Weights of a small transformer language model: 14 layers, 10273 steps.
Each number is 128 + 24 x the weight over its row's rms, rounded and kept within 0 to 255. Layers, rows and columns count from 0. Numbers have three digits each. The size before them is the row's rms in percent of the matrix's.

# down: layer 10 MLP down (transposed), 768x384, rms 0.0364, rows 22-57, columns 192-383
# up: layer 10 MLP up, 768x384, rms 0.0371, rows 23-58, columns 192-383
down22 086:137093148104090127133121139120101131148117104129099144064122126189124131155159151099150108185121163148141139099143151127114155123130092164038152165132124178141133155122145131147152113157134103109123148153151113135152120141132118125156143175116134125101103090164160093125112137129137129148137101144089111130131114117143144113128104118108104162117128103095146134117103136126141152124141184147106105156120142134077143112175162095112133064150140147121138081151121097146110141146148102142113110076111143122110151106148163117163106072133132106189139136119110099128160121131152077158
up23 102:146113154112121132184087101184131153114144081102127122146185157165095154171138137109113108132163137094149119069158119095142138092116110162142151152139140083099142137143087121126124114117121132153151083126096131114161162148145145118164146147121146156154154148133120120163142107136097131144136178113101093134131122126121097122111141119125115145141109135124108120115101136118103099097131159171144113131173127122098090099095167152130123084131137153123158144130101086113132105119103128137074152114118132112124138082145164122123107074159155105084129133165107122088169137109137123132
down23 099:096147132169118135148150123097101151166132151101156157128149099161174113140133175102117116155137126141098116119105168115151147108154150108152136115158111123084137154114107124114136157115136136146103167105115133091138133128151193111084143097119100135085136087180142134103121135140123149114120135094123120189161121137129139101157117130104112130129109105169159133178100128129084128132141106119127078130090170110138151129071139118139128119152105140131147102142167166142135104152137111147130175135123088140068144156145100166094126127090108086133136110086100079123107107146143115129
up24 097:155119166150127123128122133146124112121153125097126127120147159167117134153157140110128143122119144140118150109114121109158116150159122137123145132134186112101134126124128154134113114153128140107118124141118086130126160141126132156132160100159117102121131130107151112131119083081123172140175122187109142102079160142134140116128163102170112170119163086151186174140121147141090132133107167113160175151159086138163099108132097152097081146120090158131114188171095144092146101139136098135093115127115116149141160122187153091120128141109128138123090167091098143105092137136106135132
down24 104:122125136127100106135157138130124142158126139097169150136092131118120186097114122157154189130119116124118101165144156140135130159127152128116089099113109120137144145132153147143146110111126078146099116147109108137151130133151151085148098134090116162134155140120167158155074129143131087118155167158090098131124132118143146081105114109122136122138132114133120175116150120135086119113099174131136111092084121144144122112075131148146087141115084124125079147117177120174089094135168121103170134152099127148084121159126141107126096102104129114115102128088123121111128128143088104066
up25 101:131098144124124127141111126152125126140129102072135115177155088116126119165132127097111121154108126095122112130161117127105111152116165188137139143148126137111153139145121078111142155143131163175065086111146127103131164125160165139115104114168168118170135156130118130131116110122126133126123133118171141131128133116132100134163120101163135132122135066109147117121120137131123106119151148166114158167143113137106125133153116114096090097159115104120109087128139143091122107140084161135112143094157159131094105097148137158122118088131092129135137098117118088110134115110162136148
down25 104:096138084127133114127095127122080091088117109136126133146097134126108101161135155097145141174115145148130104175181119134136126140126107102095127142175143178165098136114125117101138116179121123080143149155121134144182138164160131135141128177114164140123122087114163131134163131145129125092114130110080143136158186120143121160099111126128079125124117130097088121124136134159104146114122124101146110116111138119148129133118146138115154131117171131114104140157091130158068150135158090102153096152101102137141153121096150144093134087110152189149099142134128140157100099103102117108
up26 102:112159150171177180126091097146118127138102140120123133125153121151140144128150153177135137151132149097145151054130143144119143117153134117128141131129111117175141135119124126120119098092115137121113134149094152114115109069068161074141105103145151139058125127133116113096124126166139102111138176143136095128073156148123090093112121128153177156088143116131100115117168147064161094163122126140123180121143079143145115153150144111123162155097141139106123132122152121089123142122093122134103132106129105167112155186151186132095127096076117123123141135078110145131126104165120135139
down26 110:134156127130151123149121158095157185116125106115169096139148133125148157111132124108106105129147139149093149149166134111157145170119124148140120129120163144108124128126134128138116178197123161124116127131107170143141142162114081119119155117101138144144121153106135156132127100121130111090085100097126098131151143122171104124084115104152096098176143115117150117138154112143110161145167122101174119087099137124197137166115159089085140074116165111117125120148118102137165118115134116093135111097119136111159146097167128127143139138141148107125114144151119145130118134078144174134
up27 102:140139187133142158123147158171134116128106130133123131169125153133102149123111108145151193127134144097155129134105126111150155120150128124140162126113142098168124122104157107130108164110136150091147136153173106133092118118151147108124165118135164090147171140127131128116141106115122130093168153131119125113130102088137099129149136116061133192149144121176113124145151067101152113137125102111120124124109126145159134107092122149098129092163104131138144137074154135131114153110095100128147134130144077100119097154127084103085141120110148098163083128080066098114102099153144138188
down27 098:131120109074125137131158135094109131125146154100118157102103153145116147116142150116113146113133129113121167106176118162139133131121092104098128144140113136143113145132082121146108122111124118148149107130079148147124133171138144084111116118122165088146122124104091181118123098145149128148119186086117098120125153180174105148077136116116133151160119122115168164106103146115114135074157117101137151114108126119180155139131146138131136104133093113102096128156144132119151082107103129114137147152125127116165105155041100082126128133126121133089122082146122150165144122122111084101
up28 097:101120136118110111184083110137164141120115170119138079144144087108124095182126095131107112161130165109127125172113140140141119133145146121139180156116114150110132126166141200124093124143141133113100109146123126106132138088095133122137082115146102135089145103129118116131094097127123101120134124118143116140128142101121173112151159115116113149083143082130090151141125147167143117152108130097129097145166124146126136109156122121084174120155115136117120126166127161167135153120138130146137108119133093166110111119131098114174145150095156133117136089135108125144118140156142165136
down28 100:140147103127139131168159145085096140107121126156106196126100140142163148111090160104141162118074168185106114071140129099137132147103136129140128114115177121121123145143123100083147176137092116124123133108143139132134160137119084148108105163131156129140171138093108137111136141110081138113113162137110173111147127103125095181129148136111141070159154135122148133116168107119145107076139128125120117153146145134131110120132131138154119151166166135143117164124107126137144171155131156125167148122083125084143100109122151108118125144165088121131106160093136144126090110096118143136
up29 112:089160097063093140164119116120133130131151100144126162148129143150115191172128113113095131188141130083114117147146134122177109132117118132136148130156129089151122097149143137067167108088130098146136116154123152142146117138186167162087146115125163139081101116146131129127091119100112144162117115153128146115117129120102054132105146104132129126134095060153120101148116106115149094140095148128155154122171139128131143117140151142091158138108175143121102111176140144108127122137132141134138141109153136176121147150129142123142129113112093172112144144092133122100140127134114152136
down29 109:091145133090131137128112130113152123107153089124146165116138139145136116114143161167154106093144167121144115101120127101079094163096122165073139138134147082137079144120172117136139128057107129129146116104127116141180128096126094135152129123144102112151150124082162113155119129075109167100107119140115095117136138144083166137124111158126119156108088170109128127083091115116130157140143082126150119104169179126146119087154149089121118124126132146137114141109100102172146135099133122125105125166134093131125166146109156133174113116154117136150133132153151121144135099163120125102
up30 097:147132150136120138129109121126166127140156124155125133136127175092136100126109137114111149128092148102180093119116175112120112120107138144111128122127146132126152207146166142105132111107104117168085096129110136130127189116145131102124117142132105167140156100121190161136125146127124107163124126127118121114159147108104114104124122145174114136161148111115146182113139132118091111138118115144126163136160149119125132126132141122131086140105140144133155139152145138131076169150166130148084152090140100128104113141135177154118164124127160142068073114115138049156150097090146125124
down30 094:120084080096141153108146083174125112124146138094122123146131093105110145069119139112158106195163109157092148120132148194086120127130105128135155143046082130169152085112138148152124108122145097141154133139150120089105077121117174106084138141105137115114100133123109125111098129171142107125124148120132157081133148121155152098136121164122119138148112095153102131128150139126101102127140122126107114142135092153115156111116151153105142129102142155127105115098140127081117114117116120113085148162145145122113118125151134103152137144109150134138109123138136130136104116178131135087
up31 096:153145141124097161099168112128164128174215154128126154162117148148145157158156130139126148131157122088122135112147114151118119114144155116105140110138137142135133132138150107128136128109124152128119105126168131140110106164113138136116099113105142093128154139118158123094132094112120109135122143120091169131084138149125091126120125138141106124113146131096114093152122104081141140127103126097147140155142173117143116084138201117159181094136161133174125126106117121110130126104143107118155094134124147113114194098157144114130114097102151148170135137101137144104123108077092130120
down31 096:125112103120148100124131134120128162132118145131162144133150131123098070153057125116108092093124150128123168153117183147154133092105120138129146117125097136126158120129146128098146126128096119122152149082125151153127107087155144098095148131167159150108109112122098103128144114117115122118126118135147155115155077130116165138097113134112154111119125118120121130119159146167117092124115119131128135157131111138152121175126129099145113187165133100141127133134103110157125152134106140131092132100141130146100118101126095126163165132123132055115098124144140132152129166136185142102
up32 103:091150126103133149141131121109136140160142114094125107153158104133116117093121102125146123105101153108128102122127105131134137097124118104132168137147121097121151151130148104121142140134153121133140112102126142122088091130199113136128192094100152104120151133171156091127142104088148135136116133157152133108145154083064116152174137136156121131122133140114131113144092121129095144167117125131097092146133134100095081111149216132168164118120126154097140137165115108093149171098153100148121157120115152118123164150137191170089140163118117179122135101138119124085101147094104159095
down32 090:129121090080119128076117138165142121145179129127125078145089106089109103172157123130147067156139098142100153105143125109147179122154139131131124156159128100099106127108132114087138158149163095112127128145113129156134138095102130162132138130128123126113142106119119122169115134119186095119107129140134128093130133123128166158143129168116189091129177153118142149151152170149096160111163100120083171164144138116141115102105104149144141124136123125132120124157153131126083097152066118110153129118141116130132100131135128156111134148153093144104107177112126105143119133120136149158
up33 094:163093100115139122098117133146156077120098160099146138101138115142125111132146143138168103135110139081160152144174119119186134123122139145134133170135156107094111142121081144103126135130063102149128113134140158137141136149128114119110108075114151138147112163143108154155149145121192107114140107165143108133157136154154120105188140126098147114135109115121140158155136134105132170124178143139111127136122117151126145136088126140102093166089146103130130078160100179092103142140128122125134153122164141160127103155119137159128124150142140111095099121135112129111140101147145143152
down33 096:130142147152100124126087134104147147170169125116167074080121105110133152115090166165108121104124107118075107114125148153087125148142118144101165118100124152126089155136127152167114167114148148110139085081103109119128110106097161121119114128137110139119127112093120117074105108072127129132132145149102107130138177134131150121176121093137155122123159138153138129126101088103178121121104088105110126148177108095130163155124100123137136101123131174149156149123158081138131083097089119113131121116108120116151161176135109121159111118115086113153162116122135077115106133127086141130
up34 104:145179145099126155097092101118112145153107141136115125157136124188110172111168078172118095115122110141149167117135103148155122084134126157123141154122124168131141143138123119114132142121115164129092122080139122149128135117112166146120112150147185131118179121183126117144137123140105164127132169104130112129166153153089106119119154113106148172099146098177199151108112139154125140159137124106110121121097156105116113159190132115112158096116105117151146110121123079121100134108088143079142145088100134154154126153112153142122116098144094107154111130142096121132140113153103145126
down34 089:123152113151175119140138152139117142121114115110129088166149164095097136130105161131150148144106109103113127133122133128118124140092148095161137129126119132126101142107100127082160137142133102131046130178142153115122129146109065082142141123119116123136097148144140167156130091145131113129111147120140144154119156155136100099172078139133086133146094130101084105112141148099143106087157121138103141101111141157167123135137140135152137148148160129094107066119152095149083146144104132138150108130161125107121155112140098078149135136116160138080112106150122157131143138112112158074
up35 096:120124120131118160140130126137113154141098130109132105112135152130132122125179115154113145162164101069140122094101069103147098136101119140150101156184131148157116122129082113086141134138106142106119170106148145125130103118108161141139140143180180126086162144125134094152100145121110084143128121093099118148114117125141104149097161104083154138103081119104113070144110150089093159137142128121092159191179108099130178152138087126154141101143172132130154110093114162101115141101112118118084120163131098134173104145125131112100138108124124116154124138130105136158121113089075173140
down35 102:115072119120099143127097105121122113133160126134153122093122138125135159146115135105107073108096125194126149106113133145129149138115096135144117130110137102085159111117156127146111134114118115143157117140177083137128119170097064129108117118110117111119143168123106162157104112138131111130127100141114143133156147108123111152166125144154115142126156150104120148089110097133127131148133117133130142090161124122144125123136156123111120141103147137121135149121119134134150090170122124161138115119147153152102107202130162111122105142140123116051113127138114108146096124134120123088
up36 095:135101133129096152139163141157135135152122127173146118133133134129130114119161147082151121132156142109150107131129140091163132145176141187109092143137162174124161133109111174093136173104103188135090136142141169159141156152118117161160129136095142165198157137119137042098144138130124147159136155148169124097135148148106122096126127101131144117102136148093144135127115123090107153149133114087137131136176129158122085128125091135093151135143120150147145095112139145133116089123158105170133086159132123158106134152141115126099147159126163117135128100105125093126140121100128146115
down36 093:148139117099126123096141119129079101111117132167122119152118102134151092131091126119085094121104074202185124104128137147133163073183136099108133110139119100129116104102169115146153081104126137104079121108105116140152144146128100122129147150172130112128107117119142101122110114118127110139151116062124134130148140126164143125085124141135138130141129107139131108131141151144137103117156125186107112147127092104165143099109146095126125138118112145124141132133119125139110170112121127139126141098109134064127147097102093148112123143131132149087161118163093168129128117112141165158
up37 102:103125120146101068157114152127160124127118129110159121165153133140111163161124183127128087182128172114113167167140128132107106153115167163130093118112140131112147154157139118149096084093157109144133105141121143111122158131148137123108132100106088132107148151096105140133104115143118115144114122122162116136157150146123117151168132095092132150092144162090109124102084089117166114148146126166143164123151134098143165148099118111100143163078127099120126096111127162139111199142125080170141163140107116133111156131108126145155141140110111114076123135129116087123120137126146105144
down37 099:153160108132136121134134118115104104168118097103114135151129105106092134099132125129115114131129093102102108112155160154112147097122128131105142108143159136151099100144143161111137153110152115164164139133115129125109146121164141147126119127110152160101150133128133127116112180130127096125174107085113127131072154137127121079133144090184167116138155108120115128095175097170108122112157142111144123110097140164146138143169143150155128118121118118147130115132108093130077104094157128118102101155153128175122058162122140116131104157134153100148129120125153136103157116123136082129
up38 099:072185144126106134150110142117117091123137137111135130091127085099132161185122115143103140137146168081196129146101106106147109127143108173121144132149126108160112127173168133067118129134118127144113129104136131122072139148127135126106097118156165107135168117114120170140167147132138135100162156131099106141122098131117148095135124090151147127126095145123112117154085150128125125121117119111085109088119096120127113116119100112135120122103118179120161128150156086112133135134075097123096135138095135119131140151117120144103129098173097130119164114111116141093132137102131147144
down38 101:174155096079115179113105106128126113125104136130132110133168158166154102090136149104158098140148127119091118133138156133154152127170160160143096134092121109134126162091105120131129155130129147148166137190148135148156143133116109116155154101106102142133107135160155133151125155124144103123119134140179128117141135091103169088148127169122114087129157055159126128093117117096099156156167120119157105166129164145123109130098151148147143147138168141114140145115097136169138108121152132152146111100099116133133128115166130106124117139141152126123127082104110130121134118130103163138
up39 104:107162119118157147154080097118165124127088126093128096142130157132112117108140133088127140123151174127116157115126128127127132123187086144149140111131110135130186168148104165135129139136089161165121147163113125139097134137126137133081093120145132140168142162144138116102126116112134117145097157118153124136145073135108106101124149123111121140087152153092121115116129089077160122115168087172154146114119089124149110131165137109104096117074129121137119119115118140079127121109109121155098126123157109133127146103117106134127149158097134093137085122097098142149135098111183113149
down39 110:136094119130118142122140143167143122095116140136130123138114138126136093159147138119112123132156098097126113128103170155132119095131114154104125144130124158166097129148132135126129150144117142144133154110128126094115135145098139120128086142151149146084079175125110127140122097151201163122116141187126104109107079092138117142115081135184130166160137173107158126100116131142120121149141132143135205123132093107112150104076107143102095117114133121092150148145116128136143108129144171141129114108104184148113142179142163154096108157145143089079126146124113098128118140108142133156
up40 098:118167109159128105159123118113125126147149136127129130097110146145139157151164187160199101185115098108147123110180102122116095104152099147124127107154137131105133137140140144104158114085164095131132105101116152094108122107171128168121093076101130118125103127097113140122138089121149121121128120162140154115092159092126115119151140094112129134106125117114173146135075141118135112116101125103125154144141087174133123110111147169146091117103160144142148112166104135110139133134164107137140171143153110157122122173151131155110133134102115131081144147112099157095122102125107113113
down40 092:104127124101106151105157112129164156120123132153109111127139101152124078127130135103124114162145121122108149147124140157098128122160139070148139129078101102139126116123145123117158107123178109094065145157099148156156108087109133108141100142120072107132123168160108111126133160097086138188154136152089112097162107137123140107148120136137134134137095120123103131103138128115106158086146115203166120106106118097146136082150165158113167134110163156119088094104136122134129128146081139149093135133138133140098121153176125119181158134114136128144124093130107121153122139153151122143
up41 082:175137153121114108150163133147141100122084112149122142121139125127146159114144116093172131149129131114116118128090135168125083138104178122126192123158127127158119133131142124121100096153107111136145161164110129121152091103130127118138121133108127101124128097154100126170132114157129109166114110158100123182142152089127084101115143085127162135086120136145136136117087085150110155132122101134152139153146129130127096160134110108096152122143131140081164168105122112138127130140095125159181110158088137167101164136130170123143116068122124119126146168149118101146099077111130125194
down41 094:163117132117148104137145098135136152144137110117085151112159086113118123141105170138121067124172114123124131112182176112113122158167111128150108115098109142115161150136084107109149106101114140143138122102139098131147110117117107121108106123151145171151130153135123062086137164121116111126159135132123109137153120120129137109145116158125054159167140117118145116118124127111161104144128122131123115099111162153142143128085127117126128121153139152170109111130121139114098138173126128135132143106126115128168139132104079157104151163118128109116111116107142131139118135123122116126
up42 094:136129167146140141129143139111108117162139148159138081160130098143108119116084106117128116204140155152118121167175100144126151118140111159136091136151133088136125104129136105085091119168155115115123120136136176115153114149119114116116118111083092108150117144138133115148142104061164143081125126154141113126104190155130144079153151129125119091146140143143150120144115120122112126123126113103108102092130080123189114109091123132090119165079134093118095118097101136182167155122181115127118135146117135150132131162169155141159073153136122137140072090168127100109107102119140124146
down42 082:090162132130113114120100119112160149075134138128129131085087179139115136121135118108130138123105140165127105081130165171130098124099135110089083127141175167072106100147121102153106134123147139132103165171121146135100177099156158138163143102164147124131133094128115126129090127123099152160111159102169138113149124128100103104132149101122113124114097137143170120124130118160147114154145113093116147137142126090119174079156130134123155183155101149135139137170086110123150105114139121181079141111131148111115104154098119134129086153110126109097098117094130128114127114145115122127
up43 123:142152171163120103150141121114132128126132109104148118135125127143114161123150114129106141121128140077128134110156156133130154150105129114147147132114118128176117148153141144119102132158079129082129119110096104123125159159140150123082140132146117106106139105168132142146070104149077082139111123138115175115127113149113139148122183130129133110111104126098127140104107128130124129189093108088145111135137108131120123151148144109130170128118131135134143147138084130086140171134137080108183117150159136166173147133142199151148147103116131087138119101136078114127118113140109128133
down43 115:138138123113108106132133133116135100127123098143096113137156105121119151141106115126113151113137103123176121144165141139112144138117134117152125142158157161159168145153109109114082099136139100124165138105120102126115141180119151132133142098138144075120135122134172152158166117121121087098132087114076160115192100150112126135143168119126113117092156118120142115120128117115139156148126136141086087160113102117153117113127145125151138117112095161116114104152057116072151083147107145126151148068148132169102149133115153145143117137170138132129148170096122110088107139151075167165
up44 100:123125136086131155097130151151121173130137153071129135119135149095172143148157087102121139137091135119175128127123140120163125160119117114149174103091150078116074113173164156138133151150102096113108097109169103147135145089099116154098062146111113144113110082108099153084139150137159147112191135155137136111124112131107155168113168116131133125098133132120144158118150116131125116162103118081122097082144153083133130122143142125142157139155094134184121135121109144063148149124161084183132094132154094145163137118126129134082119102135079118140121138108140103123138147126150100144
down44 107:152118114103130119161109106138150117139171159141143117133182156118118089116144111117137073180109098145109112127139147131133096090124123135149146133100114083125133111089105154091138121088137140121129121151135157120124161135126090125080146116139135129097094165188169112173132163127138099136126123107133159122161155110109117093155119098133168079126098155143133128126108144088113146132139136166123187155139129133093141118139109141114130129065127155071132125101116128143104147136154139090164126088097141131124131143100123146096155109130124127155165143128124130118111102105096145117
up45 103:145133115146089110105132143147154127163128136132129114144154132113142113131120129109120135134084156114157091073186089167102109111129119080145145133114107145092161126147144183127112128139106155093147161113129120106128146116131107102127093087167149143119145126114140139125094077149154111111168127091130099123115114112106130110119098118178100159075165123101124095137104132115126135131109145095108123158182100103208143120121127111111122109109147121124132097098156141133166120124132114132140110145125116133164156111160164145134126084100110157128088126138130167135123151155108163144
down45 104:140119117123149143126128133079100177164153113125161101120120069136167147094123154156097112168138157153120136150080132148110152185097094150167167138121131124133127138130148126124137141175134097148118181088099117134142139142165120146149137166139086155093155157130147185111107096131126079137146130148138110099121127148139079090095095073117110121117131152126137136097133093165147105136097077147130102174170108128058142142111150125153138163157125152178097120159139096178112097130130109152134116119148131119131106099128179149122131072128132153160129161116097123137149121123101119115
up46 097:127147143087153157118120074195115185174124105156148108105135117120118085131162106144076142124111137109094169068151108159133130140106155145130140141133165129111111147120141152149095132138143150134116122118093111100103130126086126101112103151127133147109161149118134106138134142144168137122116195155097127117105152140155101125118125120141096092127147133100169119135122147081105117142132140077091149125131124116141107128150188124163141083113090119136122154145126084082104090144139123125135108148103094113112103151137127111166108139121134176121105105169138156116142154145103137123
down46 095:117113155150084119114134159052087100149123101097122127132091172135141116140127136118136128134087138165125115126103106079185127115134121111137122136128114162111110121158145101089147105111081123146181096121127115134125135117165163143131135094133118137142124133112157153147069139120127169108090052106098153118118097078157111142158177113129134128164150078115072163099124125138167103121149127156146126088149174158069168108143106143122147169142119126147123165120149165174170164143158099137115142091141116124145144124125116152138111118164141083107092114107129145091156155071153144150
up47 099:129118139117152188106092156150164156088108149137126122129110151158126140166114143142148137115148115108145148120176090119137095090125146167150132117115103149156123159149167097142104184109124125117097160132059085137138103135139140097113115116182087124076095116112096120114108133137140152127147136151139135118102120110117145119093119117114106132149140116125093112115123086139129118167176141123100151134164094096118141157126125126122146139168096119143161117085167131104121123160129101159087119142162107154084115126162130135153194135097132177109159145103140166119128134124167121154
down47 109:147106138157110143121095170133117116131159098094114175094146146138128122113129126120125144103141110113106170107125145120092119100112119157133116132140124127131157179138131106140133142147160140074101108132064104090112114127111102109129136150165118153117103126103082095111133119107164091143132139109157143110083152106136166078107122134128119154081120128169079118128144145106116135149125141118083151101177135124138158117085124128105100128118118156151172117117102152153153198104098080116130084169193127113127177159144133131174166114138156156131096175109109133119141125127155113142
up48 097:121145140129113136131115086135125185162158135128107122121159100127174129165130131135135090119072112116132145121123150121148131112100136127146111120174141110091173127161114127102106119128112174127107147136098135162147113132129097127137127102155152159119141108150146111095148104075108169144131121171155119111101128150132158083116142152155146116106162107117132130171131076143172097098131094102166103159158148148139185138097128106101125096141117119133113144109152148062106139098139105112126118126177137121159153144095138135093150124124143128095133135161136112136156143140146136115
down48 104:113116143097145146118122104120124105096133165131112154118100168124117119130161141134147130145159130153095129103141129121103160125117190137136131128090142158154116129099129160128153127125124095074128103102135182163138106146131143172146131145170160153132114115113120140165098100122115142120154113100116167106142153118109112121137130095103142129167146137104108149166120141085116147110094156086142103138103116135130114091111092090099124120096111145118144162134127140119114131140096080150135130139090096138073151110158170111121117136139121134094171089119121159156122157103105161081
up49 092:132140151114131145149151116163098163126156133117145085099155142103111126137124106098152123147164140110139170129159109152129130145176111136136107112076156163134129111094099115140107162154116142131111153170193141123151158126118165139147135138130137126151172086138124080152147125091132126108161137105134097131153144144089118100139129162130111089146158153166173115120119141156120106098102090157138079122148145124134090116131163139119170137087143111149152148115184107081106147124157134178114142117157124147137140092125143138123104131095115128117120121146136075141143113155079112125
down49 089:097111083140107114135137124114134138157122132125147121125141165135143139083153152163144109112128146138139112160101135141163148088104108114148126077162107151120101147141134130138111134128153093106143090134108134117091103106130128138137104116144117157116125170136116109136155187172166133088082115160131157150127139110163140126105134125108157146111129135067115134104091071153125141122095144050140130144130115146170134135102079134077124106143113120139150134120133170135081139142099144126125132138138140145134131136129118106117147145153120150154117152117106119147076144121136122122
up50 097:140137134130147106162108093146107161185152113115129096177124133088138130096165146092142142158093107142140181130139124113120093094147111128151135115154160141132110134113137123113106146154094096090124130171118112109128105114159141098110133113148126138121121094096088118133125138117093145121091137140163161149088169126148110126138103116147163092108094141076116117146129145124164110127125162116145121167116130119101125125177082098098134137173088136123094105114113119121127149126147131140179146143143085121149160170107134114147158106098141161121136156100117109134106114126116121158
down50 092:138112159112129138089101113142136144154115127097123118130126138142098141116115135132120144095115126127134132190135103140135129107100141153131109113105099117121159122121118077103067110120159120172190150121109133138148151153090169116092130121130109125129105125135154103132128157084134119148170137125133136106136154150141120146105180142174130138091186124151106086122171111083126164182122173135124119132175094154107128122134115156090103129118110092116121118107106147176123144160113144160113097083118123112134111170096096128108100141119101115165147122122133120124159144114102091116
up51 110:112142143160087178123139108159154155115153167125089101136140083097114089163145136122132111104120135094128144180102063069105110109157118131159110161104122143152169167166152133110068135118107095127127110125124099111120158120141193123123112145156099146074105069095167132146099103124168126133104119163114146160154145108108108108124103124146144099128126151141162130134139120135140149135116144135194144107144134146130148122145124104098136108092102126122147152114160143117104119150163100141138080130160132171147099154140146143156143063108104144147106111141144141138111134153133150153
down51 109:069131097087122111111100150157097109122105133127140164132086159152126115112116133146117137070141102110107187137151116153170133086091100125133137098123130161105122152112167132124138103134132114155074154092124135131104169096127122064144141144117119120081125141104130088149105147134098107138144121097094125153104089118094120102156132125135113160135117118075121145115139172167123129146147156110105139092139092128102146104164112142146111099102118156179147105155123138137138130097179153085154159164095105121151091132113070103127162160130124173133148150150113088131130133111105121153
up52 109:093169122086098102118151131119180145110126212117138152116126140151137143106145136117085148078120135148082127111160103119129144144134158078177146126158097139126119141130156183100138194130094135132104088104131117140098143109152131121090127096163125137136140108122131157072121113097148176155136128149120134156128123126140108105168113132122104127148132154157118149116136125150133153173089096100101132104118106113134126100111123121084179097090102136087132147133116135100139118120124119098111106137122106157118122110133099153110150093092100135112149105154128157112184091105126131158
down52 110:108147136137140122117142126115126114130152104137079104182134140154119114128104122096142146123154118093171109167110136156133134108108111145149088173078117129121177114115144130110118115123168132137159108142087137158141108173110146117123106105105088161139107152107131127114190085143128100115117126160135120136118150152097145126108136114129139119155139112159163152124106137105123152165083121151180111124129082113105150138086143100118165143105147141129105136067159119175123137145136175158159094155159146124094099124089102129145124126140145149133147137131093061130121131120126159102
up53 097:131140138110133130130108128174130163124169131111165156116135154115119139114123134130125205152110118145144119156094117047163133086148148129144138112156144120111081102127128138147079158122110150141087105126121132130081145113115125096121107101118165128119178116147161117076151069167119115105125162150113136175167150141148126164131126162150178118136128160136094115134108132095083135126132151126122095114122133137114112140164138125170129179107131126100133103153138109126112125133120141102111092128127143114094149114124138158110133089130130112139092141125179133097096156111126149149
down53 094:076127120120100130128103150090145077145114129121129132136069081117129119153197140110164131149110115113114157108138125178131140163128148144154115125126054068152152111147115137112184160097115162122122111110133175118125127165112123155137114159139127117127121155151131101138110228109130111145186119125109123109091100119134174110136147133125145133146131162128141121126136126113138117110135132075108167131139098127161128124096135088096112102151127100141114130122136133138126128120125130136118128130158109131155107134145139104104128117115086141116141122147129087149146088159097168166
up54 105:104102115148120146169144086111138140145136089062092112119147095122099126152120188117118131139103126148180108116139110139188096165132107098151113141100101151148147126145147139096147136118128132135099117127096098157096129127160180148118125108107104121081119130117107137153106130124134122133122136123142141109114145109069111148149153122139123111120113150137114148120131136159104104145095136109104136093134105142125085118145136109128175109099144114160127160103115095153127127165145106153146124196129106153132104112139164123104167194039117130127106130124150109105142099154124153113
down54 106:100138141128125108132142136122140149150133166077112090115112164099071151137108095129164136145159126093090139126132114147130128158167139128168129078129127104131116108121091103164100139140111155171103101158129122124133141144122105166146110113163132125135132124126131163077114107142120098110077174113181128136158081123156086115133130112144111150142129132155138158094175120152113145125166120162103146093115108124160155127139153098137096118125098121132112094107111119144095158136122120121129118079112176143043142085142123146129155127163133131115106100147130155151149137171138137125
up55 097:148094130140095108150108116142112141108110156189129072168155169089105102129126101116143142136142141113124119141164153122148148104106167125138171110190121083114148158124153103091133119146146143152118105146164143149092114083136124122140119125159123134116151149116094134130129100077133157188149127111103152118097124123172138111140089145165122086137098165102119129156146129136072110108090131122165112084135130136132114101129099108116153130091124150137144140156124133099171144122136118114129124124133129160136105127125158177156180117087143173146152135115124118107130143119102143164
down55 101:148152164115144128120129132185132132124147122121139153175123124174137099090134174138137135138143095149133097106137135149170120157121119091131068109120155107110128125127143100143111116118115151110154138134125113138123135214156155136105111100145085134136126134167125123104132121134101159127107107117162125100103131161129108111132098149131148104095126134101175176098099126093139109079142129121157145153129094151137133112080115158123116134166160109133090159122136113129101141123176096128127164067161112146150150093128123102101130169146143088130166128132105150132125126126103167131
up56 102:085189088106126135121096116130172112132109126131122135113148147146144160150141151115152128125154136127129097145122145103134097102150139156163106129186122083148117140110177136103137112113140168150084134122128127125119154115123109171122140085144144156131133118141120141139150075067136139125127115091127185119112094120136129074172149093143108141131075147100163099117126132100140111119116123127155152145148132168171139142117122144128117150107117105128147114151134122114122150131143105174161115134167096153078145108163144131107146078077092112111170133116142152125150158117149123123
down56 101:133143103132140123161148122107094097146164134129111092085166132121121078098149127147099123206143078187123127134120128141127123104119126146106144095137160167160140116141108095125136124124132119123112182149111071112123131130147134127169127119154110104103115132131138132127131151160118121133117122091105090114123115149139105128089117153128188165050139110119144140112157163115099146112118147129138126104114119134108105141108152108159135101087163167136143129118152105115155077110129099161102134132145129109166046127109128107102136115130121131153159112172140134151138142111117151110
up57 101:114161120147145118168105136084150160145124089086158119145125139164125141109127096139123157115156122144118149109162084134174101123113127125128118116135151121172062102121155116157116172116097162188129111126131099113134138131106172147094105134143126175145118105149139107114117159138119123148141127128158120118145135162131127188147108144103145105114108162118079122103132090127121154149146111145118171101129129116104122095115119116104208139115159117144157146154127086128172185133133117165114107078161084141149148145104154121142123112065125129125142153088090141098141142097096114176
down57 116:130146097121163123129117128139105107097121137127140157121150156124148097101121165115118119136142162085094137191107160142147149126151149125150134141113159107121133138135144120135112100153107163110121142079127126121099145173135171132116113148133113142159117084104111093165096141119144161129138139112128079136108131111128123129099139149102109128131105190109112121128121187157086134104179135180139157126126136142093129121091111161164098128113132154144125093146150143127109140094157114145117075083096105170103152116121161138146127167090128138158128129113131189117134092130177120120
up58 101:138138187104139124127136116110153134106152121106118187139140090125145140100153184105106155110146111115117127122127167136133113143078113129132134106124110134148133146132113154117111098071119146143126101134090120107066149119119135160141118132136148147127120097107161137073156111107138133127097118163173124120085158148132123172163144070127156129122113137154131088120155120101079110125110154113163097139131095119173102125130120147111118148082083118123125131134121145074128108138120118152133119106184124118172103116105119132168084137126086147084144124114115076095150125132148101131